Weights of a small transformer language model.
Size: 12 layers, width 256, 4 heads of 64 (2 for keys and values), MLP 1024 tanh GELU, 10.9M parameters.
Each number is 200 + 40 x the weight over its row's rms, rounded and kept within 0 to 999. Layers, rows and columns count from 0. The size before them is the row's rms in percent of the matrix's.

# up: layer 7 MLP up, 1024x256, rms 0.262, rows 920-932, columns 128-255
# down: layer 7 MLP down (transposed), 1024x256, rms 0.205, rows 920-931, columns 128-255
up920,102,215,167,242,218,219,193,252,209,227,175,124,197,254,140,161,212,146,196,179,206,155,206,224,195,159,213,234,250,108,155,147,171,223,201,200,178,193,159,244,232,128,244,236,216,243,221,161,211,202,249,183,131,208,197,234,252,208,220,286,132,286,175,181,224,203,269,183,167,166,239,281,150,158,241,219,170,293,215,223,239,244,177,207,183,213,121,164,211,218,169,200,257,167,267,236,192,159,176,131,253,174,209,217,204,187,181,215,153,254,158,153,134,139,222,152,204,161,232,180,159,224,157,159,204,220,196,151,148
down920,092,230,105,248,273,164,193,233,176,208,157,192,161,238,268,251,225,176,267,202,237,149,215,178,191,219,161,199,224,193,226,249,156,198,190,152,268,146,263,237,224,132,241,132,221,205,248,164,162,180,288,173,143,121,180,148,227,204,184,256,293,164,252,209,203,168,279,205,156,178,242,179,248,174,193,222,128,218,230,197,276,223,218,185,125,218,213,161,237,193,151,242,159,224,248,196,170,191,263,188,200,222,177,171,162,213,232,156,169,184,222,286,171,209,206,225,250,155,224,155,166,229,153,161,227,251,230,184,186
up921,101,222,158,221,184,234,198,200,277,217,201,153,187,115,203,226,183,184,154,240,190,179,265,225,221,227,221,246,165,167,164,173,200,207,149,165,205,187,168,225,134,231,251,166,138,156,175,181,208,200,203,183,226,185,187,241,260,158,218,224,176,172,217,233,185,116,200,133,231,206,147,179,207,179,195,241,174,199,192,228,180,151,268,158,182,240,130,256,230,228,107,213,185,129,198,269,233,204,204,183,224,74,159,162,196,188,219,234,186,229,212,174,228,191,194,180,222,291,193,199,301,174,225,202,213,195,175,229,205
down921,091,230,158,175,197,221,247,215,180,225,227,147,185,182,232,179,183,157,211,147,231,161,193,215,139,217,173,207,263,124,199,215,121,167,178,162,289,160,198,150,305,136,176,156,206,209,147,188,163,206,186,258,232,151,222,229,166,119,253,188,197,195,254,202,166,275,260,213,254,153,203,160,204,236,197,120,240,201,155,169,237,240,210,207,212,169,168,132,236,177,233,194,197,120,209,143,206,185,151,224,165,187,156,238,186,165,176,255,234,260,255,210,213,251,176,209,206,225,151,204,173,145,124,231,272,190,207,192,168
up922,100,217,191,263,233,257,250,239,236,177,181,221,225,261,225,157,211,254,193,185,173,171,190,183,177,154,246,124,154,210,173,236,182,258,293,162,189,150,150,209,242,226,147,198,291,128,150,191,217,261,239,216,245,186,141,250,200,204,245,187,122,156,182,182,193,129,133,213,204,196,196,247,228,164,228,227,173,120,205,174,237,223,206,257,176,232,171,211,192,220,77,165,207,238,267,238,111,179,104,164,225,179,287,239,313,187,218,176,184,161,190,179,218,209,155,142,212,168,162,182,221,233,229,136,149,149,216,234,242
down922,106,232,197,220,157,225,203,183,245,212,192,180,158,156,250,185,192,182,141,242,216,213,185,148,112,198,184,83,216,321,243,217,199,174,239,162,263,234,215,219,203,192,194,148,225,114,98,155,155,213,138,181,251,203,197,258,142,248,162,219,188,219,179,184,254,158,227,234,173,174,182,217,154,240,188,227,185,197,217,206,143,172,159,241,186,171,206,149,234,215,176,187,157,108,241,133,136,157,178,200,154,221,236,205,254,202,215,205,193,215,212,206,259,211,199,146,214,165,239,208,191,205,286,254,165,216,248,211,204
up923,106,192,230,210,131,227,193,189,221,186,217,300,204,254,178,144,174,198,271,178,234,263,169,161,166,214,195,160,229,168,207,230,212,226,211,228,201,171,242,221,167,187,196,123,252,184,208,211,216,146,201,172,239,219,191,194,246,170,115,196,154,177,195,188,151,169,189,266,168,217,131,216,209,129,204,254,144,259,251,245,177,255,192,315,256,199,205,238,178,174,218,179,164,252,121,207,169,206,208,114,197,241,173,203,272,163,214,164,196,175,193,217,246,243,227,215,194,172,198,232,111,216,100,161,181,119,194,115,234
down923,098,214,223,191,226,189,247,184,125,203,185,191,170,207,193,206,197,162,267,218,199,187,150,234,163,150,115,219,128,241,270,189,202,230,189,163,173,166,207,239,109,295,239,203,217,175,202,207,194,138,236,191,182,195,173,202,182,265,134,138,138,175,244,183,202,184,203,147,205,170,158,180,170,205,215,178,219,192,218,262,236,149,217,199,242,219,225,204,226,187,206,170,211,211,146,162,173,231,143,173,183,214,157,177,241,277,140,205,158,230,209,183,263,245,132,124,248,219,212,183,194,179,216,206,263,142,230,150,167
up924,106,201,208,179,193,165,236,210,165,196,119,266,190,175,171,289,195,203,128,232,181,208,236,242,238,111,221,256,155,180,207,110,124,235,175,236,236,279,206,176,231,273,144,217,212,190,152,181,221,256,161,200,183,199,209,204,195,249,190,225,214,181,207,170,184,245,173,158,213,141,268,184,124,274,227,247,163,265,146,253,236,103,178,177,128,249,192,153,178,159,171,202,207,218,120,152,211,153,180,132,257,123,203,196,179,217,249,225,215,231,175,238,161,164,159,177,157,176,258,204,177,132,146,244,266,160,174,186,252
down924,099,161,158,250,185,116,159,209,196,209,192,187,284,233,180,296,217,242,208,212,188,142,187,195,222,191,192,23,160,218,182,243,178,220,273,252,239,154,236,286,210,133,206,151,184,209,205,145,212,200,228,230,166,189,267,200,207,140,220,161,129,205,316,139,191,201,239,107,212,202,214,182,189,193,210,232,171,227,205,234,255,175,192,203,216,274,222,249,200,221,158,227,249,107,209,242,278,152,226,239,165,197,144,217,151,219,203,176,165,236,222,205,228,204,235,132,180,205,147,160,208,211,181,226,205,210,163,246,204
up925,099,197,191,185,135,217,118,277,227,148,157,193,229,132,84,210,186,185,156,163,190,217,176,227,245,256,178,198,217,223,169,200,218,169,149,154,188,222,188,129,182,199,249,162,245,284,221,237,245,193,145,202,260,186,185,294,214,185,180,124,236,241,200,210,237,176,220,223,255,211,206,211,136,156,148,152,149,265,272,185,208,113,182,150,191,225,195,205,190,193,217,236,190,150,218,225,213,167,244,213,206,114,270,233,206,125,176,225,231,214,211,155,222,166,148,203,137,195,135,156,207,212,178,136,238,217,248,150,219
down925,099,236,128,135,218,231,209,218,217,183,166,236,181,237,219,232,241,174,176,142,272,240,163,143,209,183,216,161,97,235,165,147,206,234,104,212,222,203,136,143,213,266,137,143,214,202,164,218,168,203,212,182,215,186,241,163,163,206,221,133,234,133,227,221,217,159,275,207,241,205,262,239,181,172,200,185,173,187,219,216,306,215,249,271,186,185,221,158,166,198,201,310,218,212,151,157,256,181,244,237,203,236,146,187,228,193,171,100,185,206,229,238,200,141,216,194,130,207,236,203,182,193,204,259,259,266,212,148,170
up926,101,198,222,174,189,160,196,228,220,153,133,214,193,270,153,173,128,187,159,225,218,172,165,226,203,198,205,276,243,187,210,225,145,280,245,248,249,179,194,186,261,158,178,146,223,243,206,193,156,160,185,264,244,204,217,188,203,200,219,184,113,205,232,163,184,227,168,214,171,206,220,225,108,175,232,218,166,170,169,224,199,169,201,239,177,185,177,196,138,209,151,128,115,196,254,212,225,210,130,163,274,212,181,279,174,214,179,178,217,184,217,124,241,142,198,173,218,295,177,184,132,269,190,308,221,147,261,173,165
down926,099,269,285,198,219,202,223,209,225,182,247,250,212,204,166,194,168,158,214,137,146,200,196,176,171,184,211,270,133,184,145,237,205,201,223,261,219,228,195,145,194,150,178,209,135,206,116,175,275,242,154,220,260,201,278,241,209,205,131,169,167,180,196,188,271,186,282,126,202,237,260,206,247,224,224,146,165,203,211,257,182,187,138,124,245,175,213,201,266,125,209,149,192,197,128,121,195,156,209,191,236,284,206,257,155,183,224,181,165,305,224,206,149,172,239,194,136,213,263,170,208,177,244,159,196,188,226,294,182
up927,096,231,154,178,171,283,191,201,238,163,244,231,208,198,238,262,209,163,215,225,153,258,162,201,147,294,215,199,151,167,212,105,142,140,244,122,188,155,270,157,238,235,97,176,212,194,212,259,253,239,258,231,258,186,153,244,210,221,230,179,129,142,228,215,181,223,202,255,211,202,163,235,187,164,195,197,229,169,161,186,254,172,179,189,274,207,139,241,178,185,230,174,272,232,162,206,57,294,210,233,182,214,191,215,215,131,197,216,194,198,199,249,201,180,193,205,215,226,210,194,244,200,217,204,187,157,223,212,219
down927,105,187,248,213,131,127,237,168,128,245,174,232,214,235,215,207,266,221,223,191,234,159,202,132,231,92,154,181,246,151,204,168,207,204,169,242,195,251,181,206,141,199,209,149,235,195,219,179,208,165,205,139,161,182,230,275,190,180,194,197,260,215,162,257,196,139,152,256,189,239,207,206,229,176,160,172,235,220,204,169,182,212,175,223,151,165,263,173,194,163,175,185,169,113,233,217,202,229,123,225,300,191,220,166,206,238,178,231,168,181,272,218,202,226,250,174,170,199,251,218,182,252,98,263,284,220,141,213,219
up928,096,225,166,208,136,243,212,192,227,207,159,174,183,210,224,229,182,198,210,154,317,149,167,196,240,186,238,177,236,164,238,217,91,186,198,211,261,109,206,203,239,171,189,225,166,214,240,270,211,143,253,203,218,275,127,164,178,264,179,232,214,242,154,183,239,189,240,132,141,235,183,223,182,173,186,151,142,217,239,201,188,197,238,179,220,161,132,237,198,179,276,163,186,171,241,161,292,306,158,177,179,147,248,156,217,110,241,238,201,182,197,159,180,206,179,182,100,201,242,219,169,186,204,224,233,223,139,154,280
down928,102,184,208,250,177,123,155,206,245,284,206,125,181,158,136,205,260,204,178,230,181,239,255,199,127,150,150,181,167,193,190,225,180,266,167,199,146,201,169,194,224,227,218,207,271,160,202,214,219,164,141,187,239,164,291,204,179,215,247,196,212,129,148,199,163,123,164,205,200,216,215,227,240,105,243,190,214,206,227,230,188,202,164,265,171,208,194,151,202,191,157,187,189,86,192,233,267,215,227,148,167,212,118,201,231,194,202,202,226,236,182,251,266,163,297,193,172,208,188,193,195,118,217,225,226,227,199,143,167
up929,104,182,209,186,162,242,143,212,221,169,171,207,203,221,246,246,250,142,243,155,218,208,220,176,175,199,213,230,231,201,67,282,169,122,178,101,246,201,194,214,147,174,216,180,244,246,207,258,143,215,225,174,235,193,237,116,248,212,226,212,281,216,191,220,184,249,185,150,285,238,222,119,164,220,213,214,207,234,210,213,205,159,218,130,214,181,220,133,156,179,169,173,207,265,178,248,276,216,231,194,196,155,230,215,188,210,228,221,213,177,184,175,294,217,135,162,115,224,193,216,132,170,211,201,200,183,147,179,306
down929,096,227,169,173,244,153,193,229,232,253,207,224,139,202,147,146,190,225,236,239,135,219,189,175,184,207,71,271,185,286,181,221,219,253,158,119,183,193,244,196,284,244,167,162,267,185,170,257,205,215,189,232,225,164,170,234,228,174,270,193,219,209,231,244,180,213,126,192,249,180,196,240,204,200,195,178,165,178,194,226,261,194,178,211,203,175,189,167,195,163,258,204,205,219,203,210,204,248,207,151,224,213,189,187,201,211,228,209,134,254,179,215,221,298,267,209,218,194,208,241,242,241,251,225,260,190,213,148,180
up930,097,262,262,173,228,196,109,200,216,165,116,160,197,224,177,164,194,220,182,221,191,195,161,189,181,173,227,197,221,191,270,197,237,238,212,143,232,113,193,242,217,133,187,162,217,190,145,202,165,175,203,186,245,253,220,235,203,150,243,180,127,254,229,275,166,267,203,225,189,238,234,273,209,254,205,181,181,299,176,231,316,234,168,275,195,180,176,164,141,235,232,212,225,229,191,220,254,279,179,171,172,223,223,238,236,202,246,171,137,178,216,201,200,192,194,205,139,196,172,209,209,195,191,181,138,210,167,176,181
down930,099,211,254,187,206,178,253,214,314,176,121,203,203,193,150,171,227,227,213,186,173,219,179,243,134,243,188,87,192,182,213,201,211,211,145,223,191,203,235,178,207,177,187,183,125,287,263,256,204,227,156,175,140,196,145,156,238,187,228,225,236,187,157,121,222,190,180,189,148,196,154,200,202,120,232,262,182,200,226,102,203,202,228,178,229,138,130,213,156,168,214,156,156,217,247,197,253,194,176,309,197,196,175,231,202,207,194,138,241,192,306,269,202,217,134,144,147,233,252,217,172,164,240,233,161,230,187,141,173
up931,093,180,217,191,124,202,175,185,212,180,193,194,170,187,202,200,177,173,143,183,192,167,172,240,196,212,163,226,156,167,211,198,357,234,280,167,211,211,201,232,297,165,189,226,246,244,190,182,170,206,200,260,191,230,223,287,140,163,251,275,195,287,175,240,216,273,173,145,223,263,251,209,207,234,214,166,193,186,160,231,228,210,148,229,149,174,248,199,215,224,262,219,163,182,223,250,198,180,184,153,198,152,154,168,230,261,229,159,222,218,118,248,203,162,168,204,153,215,238,253,175,222,193,191,213,124,269,164,186
down931,094,181,222,214,249,221,150,246,161,232,172,230,215,212,225,174,230,207,152,207,221,137,232,157,195,158,266,54,201,203,121,261,139,209,129,260,280,227,226,152,169,214,150,153,199,155,246,265,234,194,228,224,164,228,154,210,252,203,188,170,204,113,181,215,336,207,204,210,194,221,154,167,240,186,218,172,216,204,235,133,192,204,190,124,239,193,225,281,176,190,221,132,269,153,239,168,211,190,172,269,187,161,223,115,127,175,220,225,221,122,275,106,201,171,137,166,214,154,206,199,203,172,155,161,133,208,189,216,229
up932,097,167,152,211,224,195,203,207,213,165,234,252,233,204,193,153,184,246,247,168,176,153,267,178,199,171,169,181,212,211,183,207,238,147,167,204,207,212,213,199,194,188,261,195,231,279,249,261,164,152,134,167,250,183,155,296,173,137,201,283,231,220,123,177,196,201,207,182,252,307,145,224,131,164,178,178,206,204,143,219,251,238,221,264,202,158,209,218,158,230,189,173,183,186,159,201,214,197,254,190,182,174,151,226,222,183,267,224,301,146,202,243,184,184,205,164,261,154,217,184,233,249,215,225,149,185,263,157,225